Part of a small language model's weights.
Training: a variant of SOAP for these matrices, 6067 steps.
Each number is 200 + 20 x the weight over the matrix's rms, rounded and kept within 0 to 999. Layers, rows and columns count from 0.

# q: layer 4 attention query, 128x192, rms 0.0693, rows 111-127, columns 48-95
# k: layer 4 attention key, 128x192, rms 0.0686, rows 111-127, columns 48-95
# v: layer 4 attention value, 128x192, rms 0.0864, rows 96-127, columns 48-95
# o: layer 4 attention output (transposed), 128x192, rms 0.068, rows 96-127, columns 48-95
# up: layer 4 MLP up, 768x192, rms 0.0826, rows 0-19, columns 48-95
# down: layer 4 MLP down (transposed), 768x192, rms 0.0533, rows 0-19, columns 48-95
q111,181,191,213,243,198,216,182,173,233,155,200,199,253,195,199,173,190,180,184,229,208,188,213,162,221,171,156,160,182,249,198,193,209,183,231,204,204,225,188,188,202,217,230,187,201,224,183,202
k111,194,143,207,187,206,184,250,177,189,246,210,208,155,240,188,207,227,212,208,164,180,206,198,223,187,212,203,181,208,178,220,218,203,209,184,218,214,181,261,215,192,205,188,229,184,245,183,200
q112,226,198,215,213,176,172,195,212,203,235,223,174,192,185,234,197,198,191,186,203,231,221,214,218,216,236,222,175,222,194,177,197,189,199,186,218,189,182,196,166,187,177,194,202,190,233,215,193
k112,207,228,184,208,233,230,183,175,191,173,163,200,231,170,173,210,173,210,193,218,191,188,179,189,210,184,190,238,182,189,213,205,214,233,192,185,181,205,211,206,190,217,205,234,177,184,201,208
q113,220,196,205,177,216,178,209,190,195,240,204,222,223,204,228,190,235,184,228,221,186,186,219,197,167,170,190,188,207,189,149,201,218,245,220,186,244,206,192,209,216,226,188,205,214,204,187,151
k113,195,212,195,187,170,204,188,209,210,190,216,210,162,190,192,202,169,202,181,175,215,191,204,214,204,236,219,205,182,174,225,229,203,173,169,199,201,188,194,177,184,181,196,197,225,202,220,214
q114,190,233,190,219,194,180,208,231,189,228,174,226,190,148,195,201,178,201,188,216,211,182,216,195,176,223,207,232,199,153,191,191,214,210,189,160,177,219,173,178,211,209,184,189,236,173,232,207
k114,210,209,188,214,194,210,194,208,206,177,229,195,218,204,201,196,195,212,213,188,214,194,184,213,216,225,202,201,200,235,230,216,163,180,185,225,202,208,194,204,219,187,233,213,146,163,180,205
q115,177,172,190,185,182,203,180,173,194,205,197,193,213,214,183,217,220,231,208,198,219,232,199,203,214,181,194,185,196,193,219,151,215,214,223,215,224,185,194,218,215,228,183,197,217,188,219,189
k115,196,211,200,200,210,204,241,221,210,172,184,208,176,198,196,190,192,180,206,195,203,188,211,210,183,208,188,230,209,210,198,235,185,179,195,170,198,169,180,194,197,192,185,213,221,204,185,219
q116,214,215,167,220,185,185,194,182,222,210,183,206,199,200,209,206,209,213,184,188,210,183,188,221,199,211,223,188,174,180,173,203,182,187,198,203,220,188,219,144,179,219,210,185,194,222,191,185
k116,187,201,236,172,189,198,183,234,193,203,193,185,202,185,199,196,174,200,185,166,204,226,228,176,214,213,181,195,195,199,209,201,200,220,197,180,182,224,216,215,221,177,173,200,200,200,226,223
q117,216,165,191,216,204,212,189,223,224,184,227,197,182,184,226,201,173,203,191,236,210,222,177,175,206,192,182,181,171,225,187,176,195,191,235,225,159,218,237,216,167,182,222,204,209,205,208,239
k117,183,171,217,231,212,190,201,164,209,198,171,175,232,230,186,190,210,175,197,164,158,192,214,217,207,188,168,186,214,187,207,227,195,189,195,210,228,199,197,209,213,252,200,216,178,188,167,197
q118,170,245,196,174,213,193,167,195,205,194,205,231,245,160,210,190,145,220,225,208,241,182,195,207,195,230,244,178,191,216,188,202,161,215,210,163,165,225,176,181,177,202,206,217,175,197,207,260
k118,192,180,202,227,187,185,198,218,202,193,187,168,201,209,219,167,208,182,185,195,187,224,201,186,220,211,178,213,217,228,173,201,217,188,159,206,194,159,238,186,172,213,212,186,220,177,169,206
q119,179,229,158,182,208,214,199,215,190,225,205,183,224,178,206,239,190,186,190,231,232,176,199,184,203,246,193,185,223,189,196,186,163,222,210,182,179,189,194,200,191,197,187,194,219,191,195,197
k119,224,167,234,194,183,202,182,223,212,191,185,210,197,205,191,144,212,197,233,183,181,174,191,187,211,217,208,233,173,192,181,210,223,235,193,179,214,193,223,208,212,193,206,220,201,209,217,210
q120,203,244,196,162,194,180,220,225,182,229,217,238,179,158,220,191,211,193,153,217,210,192,182,235,175,197,224,220,198,211,163,204,145,193,175,190,201,207,168,212,188,126,211,200,206,172,213,185
k120,233,242,191,210,199,178,160,183,210,191,169,173,228,180,189,202,163,208,220,199,220,202,207,163,186,219,227,208,189,192,209,197,217,186,195,197,163,184,185,170,207,219,209,210,173,191,212,224
q121,205,209,206,223,205,209,225,179,214,201,208,174,210,197,189,169,194,205,202,195,242,182,192,151,199,182,184,144,212,275,213,197,193,184,179,249,196,192,215,190,215,208,201,166,226,188,179,209
k121,234,178,225,183,195,183,170,219,172,182,205,212,210,219,194,217,221,209,191,224,136,196,205,228,181,166,201,220,205,196,212,204,247,175,227,191,217,199,184,196,203,192,237,225,164,185,189,218
q122,197,253,224,220,184,185,183,224,227,210,207,215,177,191,218,193,163,198,201,215,213,185,185,169,179,221,225,198,185,198,187,222,182,199,209,191,197,204,205,216,189,181,164,164,225,173,189,218
k122,190,211,177,175,227,202,203,183,180,173,187,215,205,174,202,216,203,191,202,215,197,191,217,223,224,223,231,224,198,196,215,187,176,193,203,212,176,192,208,177,204,207,220,211,182,181,183,241
q123,200,278,184,188,190,175,204,260,208,191,217,197,197,148,183,202,150,204,192,199,224,141,218,184,163,241,218,211,212,171,198,213,158,214,198,178,193,154,180,143,192,179,225,207,186,160,238,228
k123,242,209,228,192,208,208,183,201,190,218,172,187,213,190,200,195,187,214,186,192,182,202,163,228,221,251,210,182,162,219,234,189,174,208,184,195,187,218,207,183,201,196,178,174,183,227,165,205
q124,217,196,207,193,180,206,192,187,180,220,182,213,146,210,196,202,247,225,200,171,217,211,220,199,219,217,184,200,205,163,169,193,154,186,233,209,219,167,197,219,222,200,211,209,239,178,207,187
k124,186,208,193,190,218,193,201,236,205,206,198,202,246,180,201,210,164,186,197,178,181,200,210,213,178,184,212,216,223,196,211,218,244,212,172,202,194,218,193,196,195,213,185,211,154,229,212,181
q125,189,220,205,177,209,188,246,214,165,198,220,191,185,214,198,201,185,203,192,187,181,213,201,216,186,216,217,206,169,182,211,230,209,203,183,167,197,180,173,169,197,172,186,219,175,211,205,163
k125,214,209,216,202,193,211,158,229,224,197,182,172,196,189,209,208,195,212,207,218,232,185,197,187,196,222,192,193,210,193,183,194,169,204,188,201,206,199,192,205,173,195,214,183,222,177,208,209
q126,201,195,242,209,215,208,206,172,184,209,217,178,167,247,157,191,206,225,187,207,165,235,201,186,176,194,176,208,234,181,199,182,204,203,194,145,248,177,173,202,207,200,202,193,238,232,193,212
k126,189,191,170,171,189,195,207,212,213,195,200,199,213,172,245,224,199,199,209,168,223,168,199,230,184,194,233,187,224,206,201,200,238,180,209,235,172,206,210,206,223,181,204,180,190,195,211,166
q127,213,183,243,178,207,182,212,203,200,198,225,176,221,244,193,224,199,227,202,187,174,197,227,208,209,141,191,181,196,170,195,185,172,226,203,184,183,195,170,235,223,204,185,196,180,218,217,189
k127,181,191,170,217,209,222,209,221,184,190,180,166,158,173,202,200,197,190,204,196,207,178,199,190,201,212,212,214,201,204,218,206,202,183,182,245,217,216,191,181,165,195,198,187,216,178,200,204
v96,175,133,184,159,198,251,240,126,204,236,183,177,184,215,181,212,178,185,237,217,192,179,185,245,149,211,231,193,202,174,171,187,177,179,209,215,198,209,218,206,203,210,221,162,220,176,200,196
o96,168,230,208,200,193,226,208,162,186,207,200,192,157,197,234,199,210,182,216,154,228,199,218,152,221,246,227,207,166,184,191,209,194,243,221,212,216,201,207,184,172,200,238,238,199,170,190,160
v97,237,216,240,192,206,167,219,193,175,199,170,159,198,188,220,180,229,198,166,200,227,219,249,219,186,204,227,239,238,192,232,207,200,228,251,221,261,214,193,204,174,230,196,242,196,216,208,290
o97,256,233,220,211,167,211,236,203,210,142,222,190,206,236,220,213,222,206,211,186,162,145,209,249,190,209,189,177,210,198,199,200,253,212,205,211,191,192,209,237,177,214,177,229,203,222,190,188
v98,175,262,249,230,205,157,153,176,191,176,228,193,203,224,195,221,212,164,173,171,193,139,228,218,225,180,220,198,223,191,219,156,199,208,199,228,192,210,191,245,110,163,173,159,177,197,182,170
o98,208,186,242,216,189,182,208,175,184,204,187,175,167,225,202,228,212,231,166,216,226,188,193,189,189,213,176,140,193,234,187,198,154,219,206,151,166,200,231,248,247,210,217,218,157,247,190,180
v99,201,153,167,185,173,233,146,216,218,158,241,195,207,204,245,179,162,181,183,174,211,209,223,243,191,188,218,270,179,147,219,170,195,217,244,200,201,199,228,228,181,224,225,153,165,163,169,209
o99,187,191,187,217,185,231,173,214,219,237,229,188,171,213,217,199,189,194,253,161,188,165,212,172,188,216,189,196,234,225,200,181,202,226,179,183,170,176,202,241,219,219,191,161,235,213,201,206
v100,203,169,178,196,213,232,150,183,173,204,179,207,203,215,191,224,200,243,255,177,178,232,239,197,197,197,204,152,196,230,236,233,177,164,184,194,224,194,180,225,184,202,174,203,191,216,154,231
o100,195,248,175,212,204,179,183,181,165,191,236,152,237,188,220,236,174,176,180,221,176,195,167,234,197,247,193,192,200,199,217,177,226,192,203,205,172,182,192,203,246,256,231,195,155,182,185,190
v101,231,161,212,214,179,184,211,215,222,234,228,221,262,175,270,195,154,233,191,218,206,198,175,184,200,182,221,205,194,163,173,217,213,174,240,222,199,155,193,203,192,176,197,206,182,164,217,183
o101,242,226,206,173,200,200,152,151,210,169,189,185,171,221,254,171,211,165,158,173,237,224,205,210,199,176,195,210,218,186,188,190,192,225,198,159,190,226,196,164,217,215,206,188,185,189,161,167
v102,182,242,204,217,195,154,199,202,188,211,203,180,239,188,213,207,205,186,182,184,192,189,249,194,244,247,191,203,179,186,218,244,181,239,198,234,181,239,255,200,263,149,189,131,207,165,173,194
o102,187,167,195,213,226,240,196,208,234,200,187,180,203,174,224,171,265,226,214,189,176,207,178,230,206,173,210,173,241,177,175,196,182,174,198,175,162,213,208,265,230,181,180,201,246,172,201,184
v103,166,254,209,197,245,204,218,206,176,216,223,162,239,168,185,209,200,222,138,189,236,203,187,215,227,204,220,219,147,223,216,200,244,204,239,206,174,194,154,203,187,207,210,172,190,208,180,165
o103,151,181,215,162,231,206,264,198,243,178,208,217,198,202,190,179,202,191,235,198,212,202,220,208,191,183,198,181,232,224,171,172,222,172,215,216,193,198,193,210,213,227,190,197,221,220,164,191
v104,224,223,214,172,203,212,190,191,190,206,224,169,190,171,262,213,251,182,251,221,207,166,273,184,207,169,177,214,175,183,178,229,193,162,160,185,221,215,128,199,219,221,165,197,141,176,204,193
o104,150,163,206,241,176,198,178,160,180,157,154,167,216,201,191,192,173,195,201,176,243,201,203,239,199,259,169,183,215,209,241,214,215,186,223,225,203,209,222,166,195,193,195,197,206,191,217,165
v105,201,180,173,141,199,204,219,136,221,234,247,200,199,212,180,206,185,170,212,224,193,165,139,183,206,192,212,204,193,153,190,225,216,184,200,167,220,235,162,194,210,204,256,262,172,165,250,207
o105,144,161,178,154,188,211,170,229,198,231,168,206,214,207,194,230,238,228,182,198,200,154,228,211,227,174,216,218,201,153,172,202,228,256,179,217,234,206,167,177,188,214,213,185,225,210,185,229
v106,158,198,231,228,189,210,188,187,189,224,229,225,214,194,228,185,215,234,150,194,173,186,225,190,179,229,250,121,123,236,175,236,204,245,262,228,218,220,202,207,214,229,203,200,179,167,166,155
o106,202,212,203,212,187,159,187,181,175,207,206,188,249,206,188,182,195,119,201,176,206,235,234,264,236,182,215,210,231,209,206,195,206,215,182,197,184,181,192,218,207,199,226,186,186,194,195,211
v107,156,150,180,193,190,166,195,261,179,200,186,187,189,258,234,198,199,208,191,252,180,194,202,186,199,189,193,252,187,189,222,216,162,209,226,195,181,169,187,169,173,192,193,186,178,201,247,209
o107,208,211,195,236,166,212,243,211,190,201,205,263,179,201,226,169,160,220,154,196,226,215,185,252,188,168,227,220,137,216,225,189,171,190,199,180,167,252,251,201,155,166,224,212,248,190,188,197
v108,205,188,269,153,197,231,160,218,185,176,196,200,149,186,186,203,195,214,184,195,230,207,247,279,143,218,204,172,177,198,216,221,180,200,182,227,166,232,211,220,195,227,244,260,223,197,240,230
o108,149,175,196,200,211,195,220,209,176,184,214,204,216,221,193,154,220,219,184,170,158,201,178,183,244,225,178,207,137,205,195,158,215,138,239,181,217,185,224,181,211,229,185,241,157,203,192,169
v109,172,208,201,225,195,204,185,203,219,206,239,173,206,167,214,212,215,207,194,204,218,191,165,224,219,199,221,208,179,199,204,184,163,187,163,212,193,195,231,168,162,180,195,176,205,213,219,188
o109,212,186,194,197,193,162,181,202,214,206,191,170,227,208,224,206,232,202,188,184,190,221,212,209,172,199,193,207,216,151,181,238,193,250,187,208,164,219,195,200,193,232,182,196,214,229,234,213
v110,208,195,184,218,180,243,183,214,215,201,150,219,207,193,153,199,230,250,193,181,197,201,218,218,205,197,148,232,227,177,204,227,188,214,234,248,212,186,204,207,184,213,167,217,236,218,176,205
o110,192,204,239,139,201,162,209,208,230,213,239,167,206,196,183,212,235,165,181,202,199,198,195,212,198,204,221,210,160,183,235,171,259,202,192,163,161,169,209,231,173,200,178,225,211,168,198,192
v111,192,217,209,233,209,175,204,219,210,214,199,210,171,154,179,211,173,175,230,248,217,225,195,215,199,173,200,189,208,212,175,174,200,145,231,224,242,172,190,240,214,192,164,189,190,210,195,229
o111,217,168,199,161,185,191,229,204,211,173,161,229,240,210,158,171,208,217,238,243,199,197,221,162,206,186,208,156,202,255,226,188,191,192,212,179,209,206,178,187,179,240,193,170,216,224,173,204
v112,198,217,168,177,239,187,224,183,173,180,179,198,172,197,200,217,150,240,221,150,186,217,227,191,168,256,206,195,241,218,198,190,220,249,183,192,176,157,177,207,179,193,208,141,191,243,204,172
o112,211,213,197,192,220,185,235,191,173,195,256,210,210,174,212,206,200,169,207,167,187,172,220,185,171,163,186,212,201,229,194,209,186,171,233,208,202,195,222,205,198,211,175,232,217,202,198,198
v113,204,172,186,156,180,163,176,199,200,182,213,161,150,190,155,205,209,187,202,166,215,212,217,177,196,175,170,169,209,210,168,224,210,237,230,173,214,235,190,214,214,229,198,220,229,231,169,173
o113,193,191,196,202,209,184,217,187,157,202,196,192,193,176,174,237,183,223,207,201,200,215,195,195,218,230,250,190,201,207,196,199,219,216,185,182,166,139,152,177,224,184,195,220,190,189,189,200
v114,224,147,207,185,182,233,205,214,198,172,180,178,191,210,170,219,213,188,213,230,177,169,178,196,193,174,214,174,215,231,170,178,147,162,197,171,176,214,198,217,181,181,225,185,155,166,234,207
o114,185,191,164,158,163,197,231,187,173,209,179,180,212,205,196,212,175,227,221,199,219,178,201,186,176,259,203,219,199,215,231,182,229,240,193,186,192,218,234,242,202,216,199,193,189,173,206,201
v115,196,203,200,241,148,174,210,231,168,180,154,195,195,210,161,253,215,210,210,212,214,212,184,211,174,210,224,187,256,191,198,221,263,152,277,235,237,176,220,210,203,170,193,183,183,205,211,165
o115,219,224,213,192,194,174,253,155,211,198,175,232,222,200,173,208,174,159,256,197,245,203,216,216,158,256,170,223,191,230,217,199,196,200,192,212,175,181,215,216,228,204,180,177,225,161,210,178
v116,129,177,211,206,188,221,171,140,160,182,182,251,205,184,258,194,247,216,188,247,188,232,171,170,210,199,197,200,199,170,222,236,182,195,160,234,210,192,230,167,196,174,196,163,235,231,190,191
o116,194,178,166,220,216,199,231,190,168,223,174,218,210,209,198,172,155,180,185,197,203,180,174,170,210,186,223,171,215,200,196,244,162,194,189,190,199,195,177,240,200,213,218,174,228,224,178,139
v117,189,215,196,233,204,219,224,193,217,190,217,194,197,192,164,166,144,164,188,181,205,215,198,192,227,258,216,212,220,210,184,174,173,234,211,180,198,191,202,203,232,190,207,220,179,226,204,181
o117,191,189,203,171,200,171,196,221,208,177,198,272,162,207,189,211,223,196,236,198,178,174,183,221,173,182,185,239,209,224,232,241,194,176,250,189,213,212,189,199,148,201,193,195,191,197,236,166
v118,231,190,199,197,212,216,207,200,192,182,168,197,206,237,198,229,211,198,211,210,247,196,193,247,216,184,185,175,233,180,228,176,138,211,182,185,234,217,188,183,245,222,203,225,220,208,214,176
o118,222,149,197,191,236,190,194,180,194,231,202,181,233,222,157,182,201,228,205,231,198,247,149,192,232,179,213,220,183,172,224,179,211,213,200,153,182,196,206,182,237,197,236,162,240,228,230,188
v119,205,235,193,190,218,182,164,219,199,195,191,217,126,216,198,187,197,149,195,203,215,180,238,196,177,212,175,187,203,286,196,204,231,262,198,191,189,206,205,197,197,237,169,192,159,210,150,224
o119,146,244,199,203,223,197,189,188,204,230,208,220,237,187,236,199,211,200,189,170,183,214,246,226,217,230,186,214,248,217,214,227,186,177,215,211,181,182,201,192,182,163,192,219,208,168,184,219
v120,231,204,208,245,192,172,244,185,181,216,220,185,263,170,202,240,189,236,171,165,213,224,180,217,176,242,159,224,220,156,155,216,206,161,192,217,238,204,188,205,168,179,206,192,245,194,202,232
o120,204,245,203,159,201,161,173,179,228,174,186,196,171,201,196,209,233,223,216,165,202,163,214,179,163,149,196,236,209,211,211,179,173,186,172,170,239,178,209,183,231,204,184,159,241,192,235,198
v121,236,244,172,198,170,148,233,190,244,189,156,192,188,203,189,183,182,174,241,223,193,201,234,193,176,219,197,204,179,220,226,179,207,163,188,234,133,195,185,159,235,204,212,229,242,249,196,255
o121,176,252,196,238,182,206,185,223,200,242,191,202,207,180,249,211,195,213,194,222,186,207,188,184,185,201,192,211,176,150,213,173,186,207,266,204,234,206,164,194,204,220,233,237,223,181,105,203
v122,194,246,179,157,187,194,162,211,182,216,235,186,199,216,174,206,185,227,212,202,154,238,254,202,152,196,203,193,230,247,173,210,188,185,184,247,193,197,199,199,191,205,169,205,183,184,234,183
o122,152,180,187,195,180,183,210,181,176,206,197,165,178,181,185,178,194,218,223,172,242,211,196,201,228,245,157,200,204,216,185,152,190,178,211,169,170,152,193,227,172,218,236,216,193,230,190,215
v123,196,133,251,201,244,267,188,126,146,216,175,208,187,182,238,177,230,211,247,198,191,218,211,195,216,204,177,209,155,230,202,108,182,171,209,245,221,204,167,218,174,198,249,188,188,215,216,211
o123,200,222,191,217,202,167,176,178,162,219,209,206,168,174,170,209,215,212,184,188,223,210,144,205,167,202,245,182,194,197,240,242,236,188,218,154,213,185,226,199,242,222,187,143,218,197,188,206
v124,230,190,178,250,190,198,215,217,195,229,217,249,189,185,190,230,177,230,210,242,196,223,241,230,239,230,178,212,195,187,228,201,145,166,193,166,213,218,225,186,201,182,188,178,189,152,235,218
o124,190,186,228,201,205,180,171,215,170,169,237,167,200,210,195,165,231,196,209,172,199,205,180,184,203,179,214,205,211,195,225,241,181,178,190,216,213,220,215,160,220,176,175,203,190,191,218,186
v125,196,207,210,202,169,197,247,195,183,191,176,203,181,188,209,175,172,176,192,177,230,202,207,192,169,226,212,199,206,226,172,196,217,225,207,181,203,268,217,204,204,216,239,269,211,239,200,204
o125,216,227,231,201,199,214,192,142,213,191,231,234,231,194,210,222,199,236,164,236,147,165,227,219,210,182,207,242,214,211,171,185,204,209,194,221,181,201,216,169,217,186,222,169,240,212,228,203
v126,199,195,221,131,215,245,200,214,149,236,236,207,181,205,168,213,135,178,224,241,210,207,218,187,177,206,206,210,220,213,161,217,232,238,196,208,229,275,140,188,206,243,223,177,234,207,211,204
o126,171,223,238,216,200,197,248,207,167,211,163,232,198,155,176,213,217,182,206,173,185,193,186,219,207,180,182,222,173,228,214,208,205,211,194,199,199,190,192,206,158,214,211,195,212,242,217,183
v127,189,200,210,216,172,185,209,205,206,166,137,213,178,244,158,231,196,227,208,189,208,192,221,214,169,181,246,246,215,221,180,192,160,244,235,211,200,163,241,218,277,219,202,142,169,246,190,208
o127,196,198,211,198,221,211,193,188,195,231,206,229,204,245,231,169,202,156,231,207,202,243,163,203,169,242,226,221,224,242,159,186,195,205,167,175,195,222,186,220,186,155,249,197,252,189,171,177
up0,186,200,147,195,227,200,201,228,253,220,215,208,182,224,177,216,176,203,211,186,187,222,192,190,182,203,222,212,191,230,207,189,233,188,174,212,191,179,189,230,176,212,198,165,210,211,202,220
down0,184,210,210,219,232,182,227,197,172,211,197,194,179,203,209,208,173,207,176,199,199,196,220,155,224,194,182,217,235,213,209,202,198,239,228,172,200,168,217,188,201,205,182,177,193,185,178,199
up1,166,193,185,173,212,208,171,213,171,200,232,197,195,217,208,130,189,193,212,205,194,216,172,200,190,200,179,171,179,186,181,209,167,201,221,207,210,203,175,182,195,187,233,200,212,199,156,234
down1,239,195,209,213,207,221,191,198,216,203,233,208,189,170,221,186,189,187,233,165,192,205,242,225,208,195,216,180,189,178,201,184,177,194,191,203,217,195,188,223,208,185,198,180,212,215,211,187
up2,212,167,192,192,176,209,193,194,177,206,192,231,195,208,158,177,184,214,215,196,196,197,191,194,191,183,202,183,213,192,203,199,181,161,217,213,215,216,202,219,205,214,193,189,221,222,227,209
down2,184,233,195,206,220,201,228,201,243,202,211,172,203,220,183,212,226,200,188,204,235,202,197,208,196,179,203,198,176,209,195,181,192,179,179,220,205,199,209,217,212,208,174,183,196,202,173,202
up3,161,219,192,202,218,229,193,197,217,196,191,196,220,170,224,200,206,189,195,227,195,202,218,206,180,180,211,219,209,193,212,213,198,184,197,199,188,198,187,155,173,162,224,206,211,163,206,189
down3,172,157,170,211,205,229,201,185,175,174,177,195,196,191,213,186,219,208,175,197,155,197,163,221,159,212,192,207,225,217,158,189,188,170,197,198,173,201,183,188,219,189,204,179,194,198,208,198
up4,178,196,204,239,185,200,254,232,195,225,178,219,214,211,201,207,201,244,231,204,191,216,214,216,215,169,210,243,249,236,178,169,201,177,152,175,180,191,184,214,186,189,210,191,190,190,196,203
down4,252,193,168,176,181,216,201,193,205,200,198,203,236,170,178,157,209,185,215,182,189,228,218,234,215,182,178,207,190,220,175,225,207,201,194,199,194,177,173,187,212,212,206,211,176,238,204,199
up5,215,172,215,192,188,194,207,182,194,195,182,207,208,230,185,194,198,146,219,202,199,179,194,215,224,241,209,176,248,218,194,238,184,211,209,197,180,241,199,196,191,227,203,203,255,227,227,211
down5,205,203,175,153,197,181,216,221,193,220,179,171,207,179,209,230,168,223,180,218,190,211,196,212,198,222,203,230,182,201,212,212,210,179,205,181,211,205,181,188,198,211,238,198,171,201,221,222
up6,208,193,176,180,227,212,233,201,215,218,218,189,188,215,180,196,194,221,235,203,187,208,204,176,227,228,193,193,172,220,189,172,216,189,229,176,192,187,208,178,229,206,197,185,194,222,222,209
down6,204,220,232,199,175,170,210,182,191,183,211,201,199,243,219,186,196,200,161,197,211,201,217,205,180,234,193,184,187,168,198,170,216,220,198,202,196,209,220,189,210,158,167,206,229,233,214,170
up7,254,228,204,201,183,157,198,231,189,219,200,208,197,229,198,228,219,221,227,212,222,208,197,193,201,171,203,205,181,221,194,217,209,255,195,180,173,228,182,182,200,210,209,200,189,259,209,196
down7,221,217,170,203,170,186,196,169,225,189,176,216,168,177,170,209,218,201,217,199,181,194,206,197,199,211,224,172,230,181,205,208,190,187,182,222,230,165,173,209,199,206,200,211,205,207,190,202
up8,180,266,245,187,197,217,210,238,219,157,222,192,197,200,190,216,231,194,161,207,231,198,208,243,182,153,221,172,199,194,194,213,224,227,164,222,196,208,188,230,214,201,185,215,148,187,211,225
down8,186,168,185,169,168,187,210,220,202,128,208,188,228,184,248,188,209,208,199,192,202,180,208,239,219,192,202,199,169,229,207,217,200,216,220,205,179,203,178,195,179,202,176,183,228,203,205,197
up9,221,194,212,187,193,181,214,184,200,197,197,194,198,201,189,212,188,194,220,214,201,191,209,202,191,184,207,184,184,191,167,211,186,234,220,216,176,206,207,187,202,204,202,190,167,257,194,217
down9,181,190,202,215,204,209,224,200,210,200,215,182,202,177,216,212,226,230,185,208,198,199,230,192,202,176,183,206,228,209,224,199,182,197,185,191,193,233,219,181,212,180,193,190,164,209,232,193
up10,199,224,176,209,211,200,195,159,204,186,199,239,196,216,222,194,202,171,192,186,237,209,207,216,191,212,246,197,209,209,218,206,188,187,194,212,218,223,197,180,180,171,164,215,216,201,176,213
down10,212,200,201,211,190,201,227,197,206,191,147,222,186,196,207,173,213,182,201,211,200,195,197,188,193,191,225,181,190,189,219,228,205,234,200,227,198,204,219,178,205,197,180,237,229,202,177,212
up11,219,183,229,197,195,227,192,213,179,185,223,220,219,215,205,195,195,211,213,192,177,200,185,187,181,205,178,183,202,189,200,158,207,195,190,226,193,217,206,194,201,207,179,196,199,175,203,201
down11,214,161,211,176,174,208,216,195,201,186,174,217,216,201,190,179,191,208,200,178,223,177,180,178,187,205,220,207,209,240,191,189,227,217,174,222,151,251,216,226,244,238,198,236,172,222,201,187
up12,193,184,220,169,177,209,184,206,186,189,205,220,224,173,202,198,176,151,203,205,179,168,219,212,224,217,214,187,154,225,194,213,198,229,189,231,230,161,211,189,189,197,221,190,189,185,220,220
down12,188,192,211,199,213,192,191,222,202,201,185,189,161,200,240,189,180,223,160,208,212,207,193,189,186,204,188,203,242,209,183,226,195,207,203,220,207,188,186,205,209,197,206,230,199,168,208,159
up13,214,221,228,192,216,195,216,205,210,187,215,236,168,187,223,157,244,180,229,230,195,194,195,217,218,167,234,193,158,205,161,213,189,181,205,195,167,181,234,201,206,189,232,224,207,182,222,196
down13,216,185,219,240,163,211,186,182,199,183,253,243,214,229,197,194,192,182,222,224,215,198,204,171,190,225,213,190,195,198,210,172,213,186,202,176,194,192,194,203,210,211,180,185,169,193,192,194
up14,190,231,194,213,198,202,222,205,183,182,218,194,197,209,212,184,216,182,188,201,206,181,162,231,192,215,244,191,189,201,209,251,225,206,193,218,208,213,156,180,194,167,225,171,226,193,184,191
down14,188,199,214,212,225,212,213,203,184,187,163,202,202,161,224,188,192,213,184,216,203,188,242,221,193,200,219,233,203,210,200,190,210,236,164,188,198,165,207,188,206,147,201,232,188,189,213,188
up15,225,197,233,204,184,213,190,218,178,239,189,177,183,197,183,197,172,217,217,193,215,226,206,179,200,206,190,225,225,177,179,242,171,202,215,221,212,195,202,203,176,184,202,209,195,174,222,195
down15,190,216,214,196,203,184,191,198,216,196,216,232,209,222,164,231,202,185,205,209,206,179,207,207,189,233,224,188,203,172,212,190,197,197,208,164,201,218,200,208,230,187,238,183,202,178,190,190
up16,204,209,239,193,166,206,157,196,197,221,189,182,187,182,211,205,168,220,216,171,203,207,194,184,205,197,143,198,199,191,238,207,200,203,183,227,206,178,176,211,193,178,168,209,163,226,180,178
down16,167,230,176,179,195,250,209,203,224,172,202,168,199,202,212,171,199,180,216,215,201,185,190,197,204,217,206,132,164,196,178,207,230,218,190,167,207,194,223,218,199,178,168,197,187,208,192,220
up17,203,198,185,204,173,172,184,200,212,195,229,229,211,207,186,226,200,208,213,211,206,198,182,166,209,187,194,195,201,204,190,211,157,201,176,199,203,190,206,207,201,193,194,214,228,226,212,191
down17,187,198,181,224,210,196,185,219,188,194,186,159,223,219,222,180,209,211,186,178,195,204,193,220,209,198,218,181,211,204,200,198,187,196,205,235,216,186,212,168,215,215,210,206,170,230,219,206
up18,198,227,200,210,194,217,191,218,223,186,198,248,172,180,226,238,209,188,194,206,169,209,194,197,200,212,204,227,220,184,203,163,202,174,201,225,212,212,207,222,214,197,222,218,190,184,204,179
down18,164,157,197,193,213,190,206,183,190,180,198,196,172,191,201,225,226,217,215,202,177,172,171,194,194,229,226,190,220,194,186,210,206,142,221,199,212,188,193,199,197,219,207,194,203,195,219,174
up19,168,201,206,221,186,202,158,199,160,199,239,196,195,217,205,221,243,199,198,212,176,188,170,181,219,202,220,164,160,226,208,186,175,188,204,174,214,200,199,173,195,188,197,212,197,157,187,180
down19,177,225,223,188,204,215,185,165,163,201,186,199,191,233,203,205,216,191,221,202,206,208,220,215,195,192,207,220,184,191,206,209,193,200,213,163,213,209,174,205,231,207,142,212,180,164,190,216